From a checkpoint of a small transformer trained on Wikipedia.
Size: MLP 512 tanh GELU, vocabulary 3080.
Architecture: LayerNorm before each block, learned positions, biases.
Training: 167M tokens, 10193 steps.
Each number is 128 + 32 x the weight over its row's rms, rounded and kept within 0 to 255. Layers, rows and columns count from 0. Numbers have three digits each. The size before them is the row's rms in percent of the matrix's.

# up: layer 14 MLP up, 512x128, rms 0.0908, rows 456-511, columns 64-127
# down: layer 14 MLP down (transposed), 512x128, rms 0.0992, rows 456-511, columns 64-127
up456 102:145158118155130100077141187116125167104123092132200136148116128155129085083087116150173127122133146168081146156177118075153163137122108175137129116101090207150152147165123124125128101177126089
down456 101:190103147133105041092116168154155079123142105109117170115164104144189115155135149164160168128135124068173103171144139102111163128135080176162071159070127104099056150146112153139105092088100107
up457 099:097182106144133129112156134149072120135120155091106161153181098136153137056081056149132114109099108177114127118101133160143062140154134154160130144103104126126175180101098112064132079122092115
down457 098:130172099153081162093112147108131146081144094118105134115155134167118137199161131127107197113105109114119162150139135101118178117121130172091113099133149112143066087113103143127122146133133128
up458 097:089084140166104175184098129096104084154119160119149105182121055080108097088081131171168104136113109136109090119174123094183146106147092097148144096107067153179144161087139094111094092117155134
down458 103:119136151122168091042112196150106148147119171128177137094163123163127106108138126140167127112071120124185089102123137141144129166070088127100161075150161117146139088064079115157086115148119168
up459 097:111102137103109096126152148146226157100209153112147092096182130088175146168107120161112102032176112114128140079175117150118141150100120151185138054137094134094086130187124125098069125107093144
down459 102:173145174078170152175135163085085106100073096099098133164108154094103076132123104154180163154052096119157142106131151140155143114098144074141133115093111131144180180134189121196101125123152138
up460 099:137138147120130147133146187110147102096132100143112108127116123122191080128036134134174132098170154110114075141177108104130118097178139168123121116141075147112119152154093114140142167093083108
down460 084:160103107113151092139165103131128140137130115157130215101112142093111184086114071169089213163132112169140049091144093113152084136113113151115074141132102147114113133134119153117103121140153148
up461 097:121160085085096134080167083148144101108082097138121118099173186155113137062071165087140108111109078119174136114097085126163142091178135135117145101075149137075109108134070111154129161097107116
down461 097:146145113138155214117083103126134125143105147108102070136164110166076156149158150112122134113160175166170143127088150214181101107082155134072093138144159127141132074144176102125173118115140083
up462 097:149131117088117131111113141109169154195111083124163052103092127158142125063079153127153162137164135130132138104120075067067158145125072166132126095115116109114140183137127095188130159130089103
down462 095:100119176108105153165143108121147157150063147138138123159146125133124189141113123131166130121182143128065102106150107095201149066172103164132163205040213089145176181118095106123106133081113118
up463 098:129089109176146167154130158155079142117127086110093110131107125102062100139130069199133128157086148132137175064157080098150139153130143128125146098086124133101109051134111126134112115110117142
down463 099:098166140095064149108122128108074097173167158143116195137145105171150128134123185130154112143143136162150132138146142117153133077110145161120115133198055091135081094081116117165108133093113177
up464 096:073096117133171118155118156137116179118179153155141107189122112128161138153110117186163048181149164141068119172154109137105097105109148086162134143090130099103114191130115113151097111173118116
down464 100:111105154128100084103190081132088156138098117114063091126125149112128140161090075108143115151136158111138139181133128095106108087153127127087122126158143143173120151140146230093164170127159105
up465 103:180122113114073110139111136163151135129123099106088172146117088118127121087174126164136101174099098151114134075137120122143151154175145106122190139086115183112071196138143117160157082147115115
down465 113:092188133111090092129097138189152115071140136103155163124149140135101140169088160112041102114116113078143145110090124107113123130118070120159042070164105094082130051144098176080096133131152158
up466 094:131105168135149116176120113192162122161206135181150171151117193101088133137066131147152060108126143072165100112164099254106120121144120182122107130114154125152132077090145106138136170164169137
down466 087:127157105118110091143103161174082139157090094104110106106156158091131136187171106143137117146150118149150125151112110111132098098128058183133055134144167161087134134162111179164174184102133149
up467 100:132096189132176190114154143079147151140209102162137148125206075138162154117127158109153103160165140124082142104165144119090141078140144146137207085120163134093085069108120147091131121103133140
down467 100:100157115137183116129122135158136177146077139059082143133151136156170167160113113162109135093110089147101080116171131120100164140132120097160115070105115135142142168114139132138161183204093133
up468 092:180158123117138166149086104140157133101094131104120151067092194114139122095060098071070149089185120140126227134113090095091116200147099134098158105158112086153115102169164120136112150110127121
down468 098:065158121118168121136189113125151133107154125166115100161128139151126122080163114158106088148096154086120092093122109141089078131114111157158092113145101143086104152109120190186130089117096174
up469 107:081080200106115195104133110164119117156160182117149150134084135123187093171088115156125120101131147104131151121130198140162164134079108118123154166101124177156120131153159115138145145093091095
down469 097:096147116146133107184197159157140121107078090138093143090127149127167151098119092181162143163132087123082071152126105114064140103101172136162097091111117128171164122089093149101120136132120177
up470 098:156099132136132159144126109140167143096152089128116160137096168161136127154112153173161136137174155083139110110124075221117166101093139158161121191107162199097079144169143114089174126101166108
down470 095:108172074166077146080129119167089175154134166161119173150092105111115126099119125153163154171153122180095123110103128138115085174213126127128109138141121049150166094154104107149069130109122191
up471 092:116120130113143148126122107072150154122111143140096115133119199127104124119144123122158118157145131166162093148141138146075121143136119084108079076184171147117135105201158065123098161148089104
down471 091:118180126125105161194145117136111146188145134103098099133170101126124131150084127138055127101127134103078137104068099157100086175123198152135150158146125116094137096106094140108155109065161136
up472 094:149120148164114142096114147147164105139119190129106125064118179126064151115176124105169170146093138190114097139186167149135147088143114168168093138105100096131121117183159176150129115105132172
down472 093:075139167162133145139098082128069107186176166165159136162121162178141130132083121169134087185170120135168119125055145119111082158118144076095088125176131153099132105066110113137103155112141072
up473 096:146184133133148149058151103142141130202114138111172109147119146132163171169092115127109152054112096127053167160118150120028105137140114144153079146127124159096165108172169143117134139071112138
down473 095:092103146119108165192122090103110068056118129108128176135164101161132040084145075110164140130134127120168096115164099112175134091142092142155128128135131156093074142051133102137084037168143154
up474 087:119085106147126183148134103211107127127156139097141156138086122098120121100082142119090129109191140145135139103159125124105178152160146127122138079136024156138215111086139099096130142177083154
down474 088:130129152130143094181204133124124110113089093177123092111126112176183105147113155116075053091119170101136127111097165132090110102131112149142166151143151113125114114096117137085077176124118089
up475 101:084146140152127092181094187075112139131108146144169164160131148138188112150148142119131184105127085114130127164143120112133165189141092134147094178114138189103091087136121140122172177146152173
down475 102:172104200132099163078122137125119194181076132120123131160090138204153145108105160211080050153127119150122111097111166062103140154131134051129164134149110143108087125157139149058107093136175164
up476 099:133130124146055126151142156123142113052108099125153051146140193133115148105076103111146125135117145141123174154140088129080188127076094155111138106158154116093149078075141160121082184129130097
down476 096:180143117181141060129117092082102124113134126177106203145105075126153131111143156111080113110165143152101099091110087155161074149187125110149114105151119092126145185135096145118142038105146139
up477 096:151117114177108082125094090092107111140077128080128132142166108099115094135078105137170134121146069094147138137127165143091174140102092120086175107099115122181124162187064133094113156128133155
down477 095:126128134121158145145068119127148087145150154137097122079131068142138101113170133128075064130112156147108131153087136130143050169104155084210082162098123153116129118124154188151115081118116056
up478 101:159124148155175124160056074107137144172173103064121123134207120108116154118109127110124140108121129145209183147091091161115107133138096130150104112138167084072133142094159039167125122147129118
down478 097:106151132120164093177110101130086086120108131188156110135130133166140170174116100081160124104133154166105049159111110089149151116122079073180135086215107116115126176119143128109149170133138138
up479 089:122125214161172082063147126125135160107097192117086118084140157154155092193083100144098115086152096184091092076126119154114120093121164128089115109052181133103145158088131142074079133071133175
down479 100:131120224124092164149193068131111223038114149132112101106114108171103166083099120085086107123119167121138101124142151053131116124115132126067143160135162118131116156105178082084149114195143152
up480 100:099123124079175160142123143133095159065098123145133114180100110162113111132157155109155152148128115028155102084095112117129118176115109149111086129129093128101166124165152148152132093151108148
down480 104:128086170103115113115127152164118076087173155164127159181083148129129169119114053113156120094118115166152212207130183122165069104124119072101134117112147109165129110168148036081089212110078131
up481 101:085133094130162181160158121114151165162140126137078144124103125103161146161099131112136136053159196163123154137166123150131098179080107142178085132138215160147115093194151106148165120053111156
down481 101:142110113069153085143137163144107153155162192103098150114099143100091146127156184148143148123125152152120094137098120098147177115094118101067084140173092150105132142098161173149119097164144146
up482 096:173166157174087093086168126096141117169113132131102092109162138140155149106136098127145144142117067111133073087109130152111186085167177103134155146099118137209179139125200095151094175111125087
down482 094:116155175131132140137124133127047131095118091097126123092103163074061144125174142154102130085143172132153096150158094140068201060141129095104165118184099100110123144188142151100176181110097151
up483 091:099113124154192145088066125147119153131069118151089117102139162118166167126117083128199098135176082083114149121135106091111114111108065129088094146086095076076173197091137112171065121153167129
down483 090:130116176116096165104163150109113085146177171110208090116066088137096107118137112187087138133078138116112168121098149129136150111135169118181119107122176140158097086155105111045166121128081097
up484 097:115126088189127105137113134120159146168100071182153088094137154095132172143114112164148128135124161080109143152019098086086139110124075125121101181139101133136134080133132093155165107114104136
down484 099:165110175066141082119146075096157109094176102094160102126160118142134122181114174102115137084169143089136113158119173162109090095106151126130076160146084087150061129132112108121113114091094159
up485 111:131147208114172136090126117148179155062151125127121094107119160125099127138112172192173137151196130132103108077127107138177168136149151119115139116107149190128181175126162118112112142110099202
down485 106:107111194131122127076123126083146175072176137106138082144079086160106103052138093138108067166139157146129141101094132108169154107133175086106114136116208165158144154156162113151152057162121139
up486 112:158127070159144109116177102124106128108131150163141125151103106043161158154092143110074130061113117171179106151103105111109117183112079124165094133097124103165162104191122119112128108172062160
down486 116:116146099153079135145207120123053117159110131198156085150099160107128181145097128125154089123105128136142127188153057147101119116117191151105099115119095103185153101121110191111117110083089127
up487 097:137166117119151153225172105169161132121169146161127088128124094132145126099041119187162132146144137083174093082121136149102138192104159146168122159161180136100120140115113150086116174118156135
down487 095:137074151120136092093091185118071103079120120093142127166173125107076092179146154129109119116172133156113155134074124128138124062128148148089163124176110125125135119178133157200151147129141133
up488 094:178134141143157149166120158118124131021124164144112124137087094130151114060121048160081102152089137134081140121046142095106139214167085085134097094091140147135128093151108152168130117126112153
down488 090:161160099127114152052121110134167120103144220102139133125156154110064147119128100134176172089085165183157138132158112155116085127089139148131168087140136054062146150114161097133127151134124096
up489 093:127123081089138147119117154133174122102164145147129166152120132074139134070085138056109125185114144118098176109156140145130148149128085134133180108107139117090097195111117177154067168126102134
down489 089:156134146051095120206141115149103119149150121086208085113059169176137129171113105152168093122139121134088169109144142090122141101032113143131120102160170127140138127140120148122177133138153125
up490 093:095074128151127139155120113155134109127110142106093123095053133158158154131155095203106056122132105164168102120159112183064107108142126159152128180113103171136150177152164103105111186121136125
down490 086:131194154183112135124137128177138126116137088136150105151101124074159105167079177127134131104126090112055119178124161128160138094142163098112070105100091084202118079073112134197117042139193136
up491 107:126152135093107216164132107087101141162107088145108124088087144167099140157071159167134136187159175087038116105110132158137196079114125106109120128087122079114162090152199102196078109089143113
down491 095:126149100192126120136154168143083173136126039149142137080162169145105167153108132154129127130144124111088158133096126136107146137065122133113088090063119091105180117151150094149131115097121121
up492 100:172127170160096132096073132093165076133137116153095150168126108167041118122138196137174073147121108144117153126123188106123136147139143154155133173128133193107112125088084077143112084086169095
down492 115:233147104129148138111112077122133086121066156148110151156142150111134140067148083180167099163097149092104131122182082123088089135101091150179054164125150150092122100123165139135199168145140164
up493 094:145140075194140127138113144119113151117200174131118101149140189069133126133079103218107161124141115108161072114114117255153110121132130101138145100061145130114105084134125142085109111122134124
down493 085:147122152121097123105127104139101124122082089180128077122178122158121114136118133099190080091165150156174140146155186083146106129135074102122116157119122075172137115106150153135126161101166128
up494 099:128117109140115103116097153187155117188113160122090130211071117157171137082129113160153113171136103144123109169139113147096134121177126129123127122073100118111158114206059126146186081155147120
down494 105:113136152132122054062123152111147113140160076136134089107122072123157149134157128151124122167160080131168159166142166163145077086085050148112133134091142145175108117121122091196084129204111114
up495 108:124103081159145073072088137177176182108102177129118116160075131120124110196098079124155128197114144133125142167132106128106143102038116089140155152157109085130136153128112132121098163092125107
down495 104:077097098142084137096107134129125169149147135188169070077126105183181159172105106134168152107147152190152096127092139120087102169127116151142111098171112106151112175142121071115129091152121137
up496 097:122165098093167087062121124141124117144166099113150137157141110165137165136078116105179123112072131130198113154172134152049074116106137160112184116101149106076181102109092163106130104141050099
down496 109:128171199149085126139076123073157136114089057108152120176154150136136108121103156156126173166072081165122123077131141106113111129133165175081163110118162051116192130101082174111134169093151130
up497 103:097148131131137096144096125095092151131100153139130121131164104117085114137158100124129136121194153129115080042181115178050124086166090121086110128131132157104118167108128048092058095062139109
down497 105:088194105089081101075141060113160105198178138125154098119147124115170070170115149141058097106079115066146108130164144141131088117103168103106058178062141170099119135124117204134188114138071092
up498 107:150140103122119160134087063120115101140146130162125041158160157105143120154109114120076081113107079119130106156132117140122101163125079120151159154064162087156149093132119139152131163169122198
down498 101:104143154100106131145137103102091144062076137137094122112113125165143112137135127113120108134068098134080093101144063179096146083111144124150145158175120156139197143155126210115138086126080131
up499 101:133192124074057137159119170111135109175145124135101091050108097156164193142105149131087083125109071166086166175140120143087165103097171133143151149117069144125141184139169104079151072106142098
down499 095:117146106087141094155193115105091086146123143095129077183143187149071072126161055075094075143173115114137125088131159157121109114110137125167133144138175116150119110096138133123119172100124213
up500 103:119104111082096124166133126165131142082151079155096150108153098110137081108122146097174148071120113150111096111168113149159154087182085154163145151066044173119072111195109144145104128096097092
down500 098:124108186141141149102168143129163116144132124132138076087142175107159192122108072176091156151141149124141165078069139094098117104074163153127155173169152091080205163088108099099120175167151161
up501 109:195155110174166117124144116129157194170132136110191148113129142109129187152100140162085116125162159138146117115168109089067116132134149092188155141038146160157152076106081128144154097130066128
down501 113:097138122143173105114101080108163153111184140119105107122157089128150145109139129127078106113138093085188109133148190103087149161095115109053173123138112184176104059147137098151145117146103106
up502 088:192145147110130116161146121150168130118100123116113115109106165126112162114189074229165159152156132099189186073095104164122160116096084165126140110150129148057179124162116126142140106118160145
down502 086:095091145151104179083134137127164095131159142082150166138100156149168073120082192105130141078146150190103167091186120156101118101181065051114132084175106162155141145092116121113104079147047138
up503 094:104151149077073120088151103089118074128132109176086134080169169135145141131147104096097121151142112201125114130115102177139141116125136120134099118167190144090160062125132071139159057097114175
down503 092:117146080076147072133140144193153117097100162111141103104047129152153052119124152079102102108205080144131122130063148115124191164096074138189118156124085129128106169163123154148149141173126092
up504 098:120172098174109101165120133114122160151078138179133078177076163089137138048106083152109156085109156112158136174130055144075038139151105147145138145137092118087098163123121132167139127121132094
down504 110:181180070070120124130069168107151137183127110136170081124075124062098118137140167205068112166178134145105080148183146111178110109096104086112136129126164185096163108155146119172131181138127060
up505 090:152081099121151092118136049152077128111139141186136113130081104190140112093108122153162138122143081204091153151149143102141096132068113158149139132177142155118131133115147135117111109115094142
down505 084:098158151085117120156120097138083121149105116127115097157115153097133131210054136171149145040123145131134142173095076161143186103117164101163078121070114164103161130064151077114071164098142109
up506 113:155168087124134099123096138158059131144138133160137093081144138159161118125135091100104090098087182124111122112148110081160111139139119120158162107187160162113187133138059131136098141151159121
down506 121:132128144127078095147113151201141131111134103130113152142137088091151177062138190169072137182063151105149096113134141114141181097114130129056117123144202166070096098162143163180113096179142142
up507 108:140130186131123200156139091102106090087146162121143131142148103111115060111161131143159132145095103100165105085143103161187156114053084106143123113106058147137143155134181101096111142109097155
down507 112:153129118119145162160151128114145103110130133152059108091139116132128124098108098178069115169071141133104148126139094120089159154134135154092143145112167086172119116144135094200113125120114105
up508 092:177113084077092133130055133186125127203134128121111167144099153144166150119142088109155121164138176117112186091111130138113090160172193139095126126050159198076135149148149135188120085135092098
down508 097:111129085128157144129201151151125119126127079186146125176184132131082079166167101194155119131108083095116121147151122122128198096088111140182112181098142121138119121186138133083132192148134142
up509 105:081170123110121143160141107095116161105183161139134153133132127134129138054107152203092164154119108139110094096136177160119161140178121150124165119180100154204116107094169075105091112185118141
down509 107:111136143149141105083104134104091140134139118123156137104167104099098069117152125098101135105099096211142089170117133117165153142131110094144119099125143093108071150113105123105112107137074102
up510 106:157151101061076100158096143182139149175129126094148135060143144143145121152160140153115119163117109092076145186113172107165073163170086173083121173114156094178138088132199124135129133133170180
down510 113:137050173153087192138082137109157166105158089192153108163151098086100090123150140112129181159116102132144120172096110145100155107132105158193086148159087110122111176107128135075170141147108107
up511 102:188129133089178092121123142144126062130126145204140138149106136186146095145123159088159090185090137043125107105128160180113051163123085109101150162097155119124128147165117096129157175125098149
down511 096:115151142141166164171119157128130122107124161105103080117098181094103135142067113132132159094176134138166137160122090143089141093130110172127067190146143182163099149169144154152123133155159190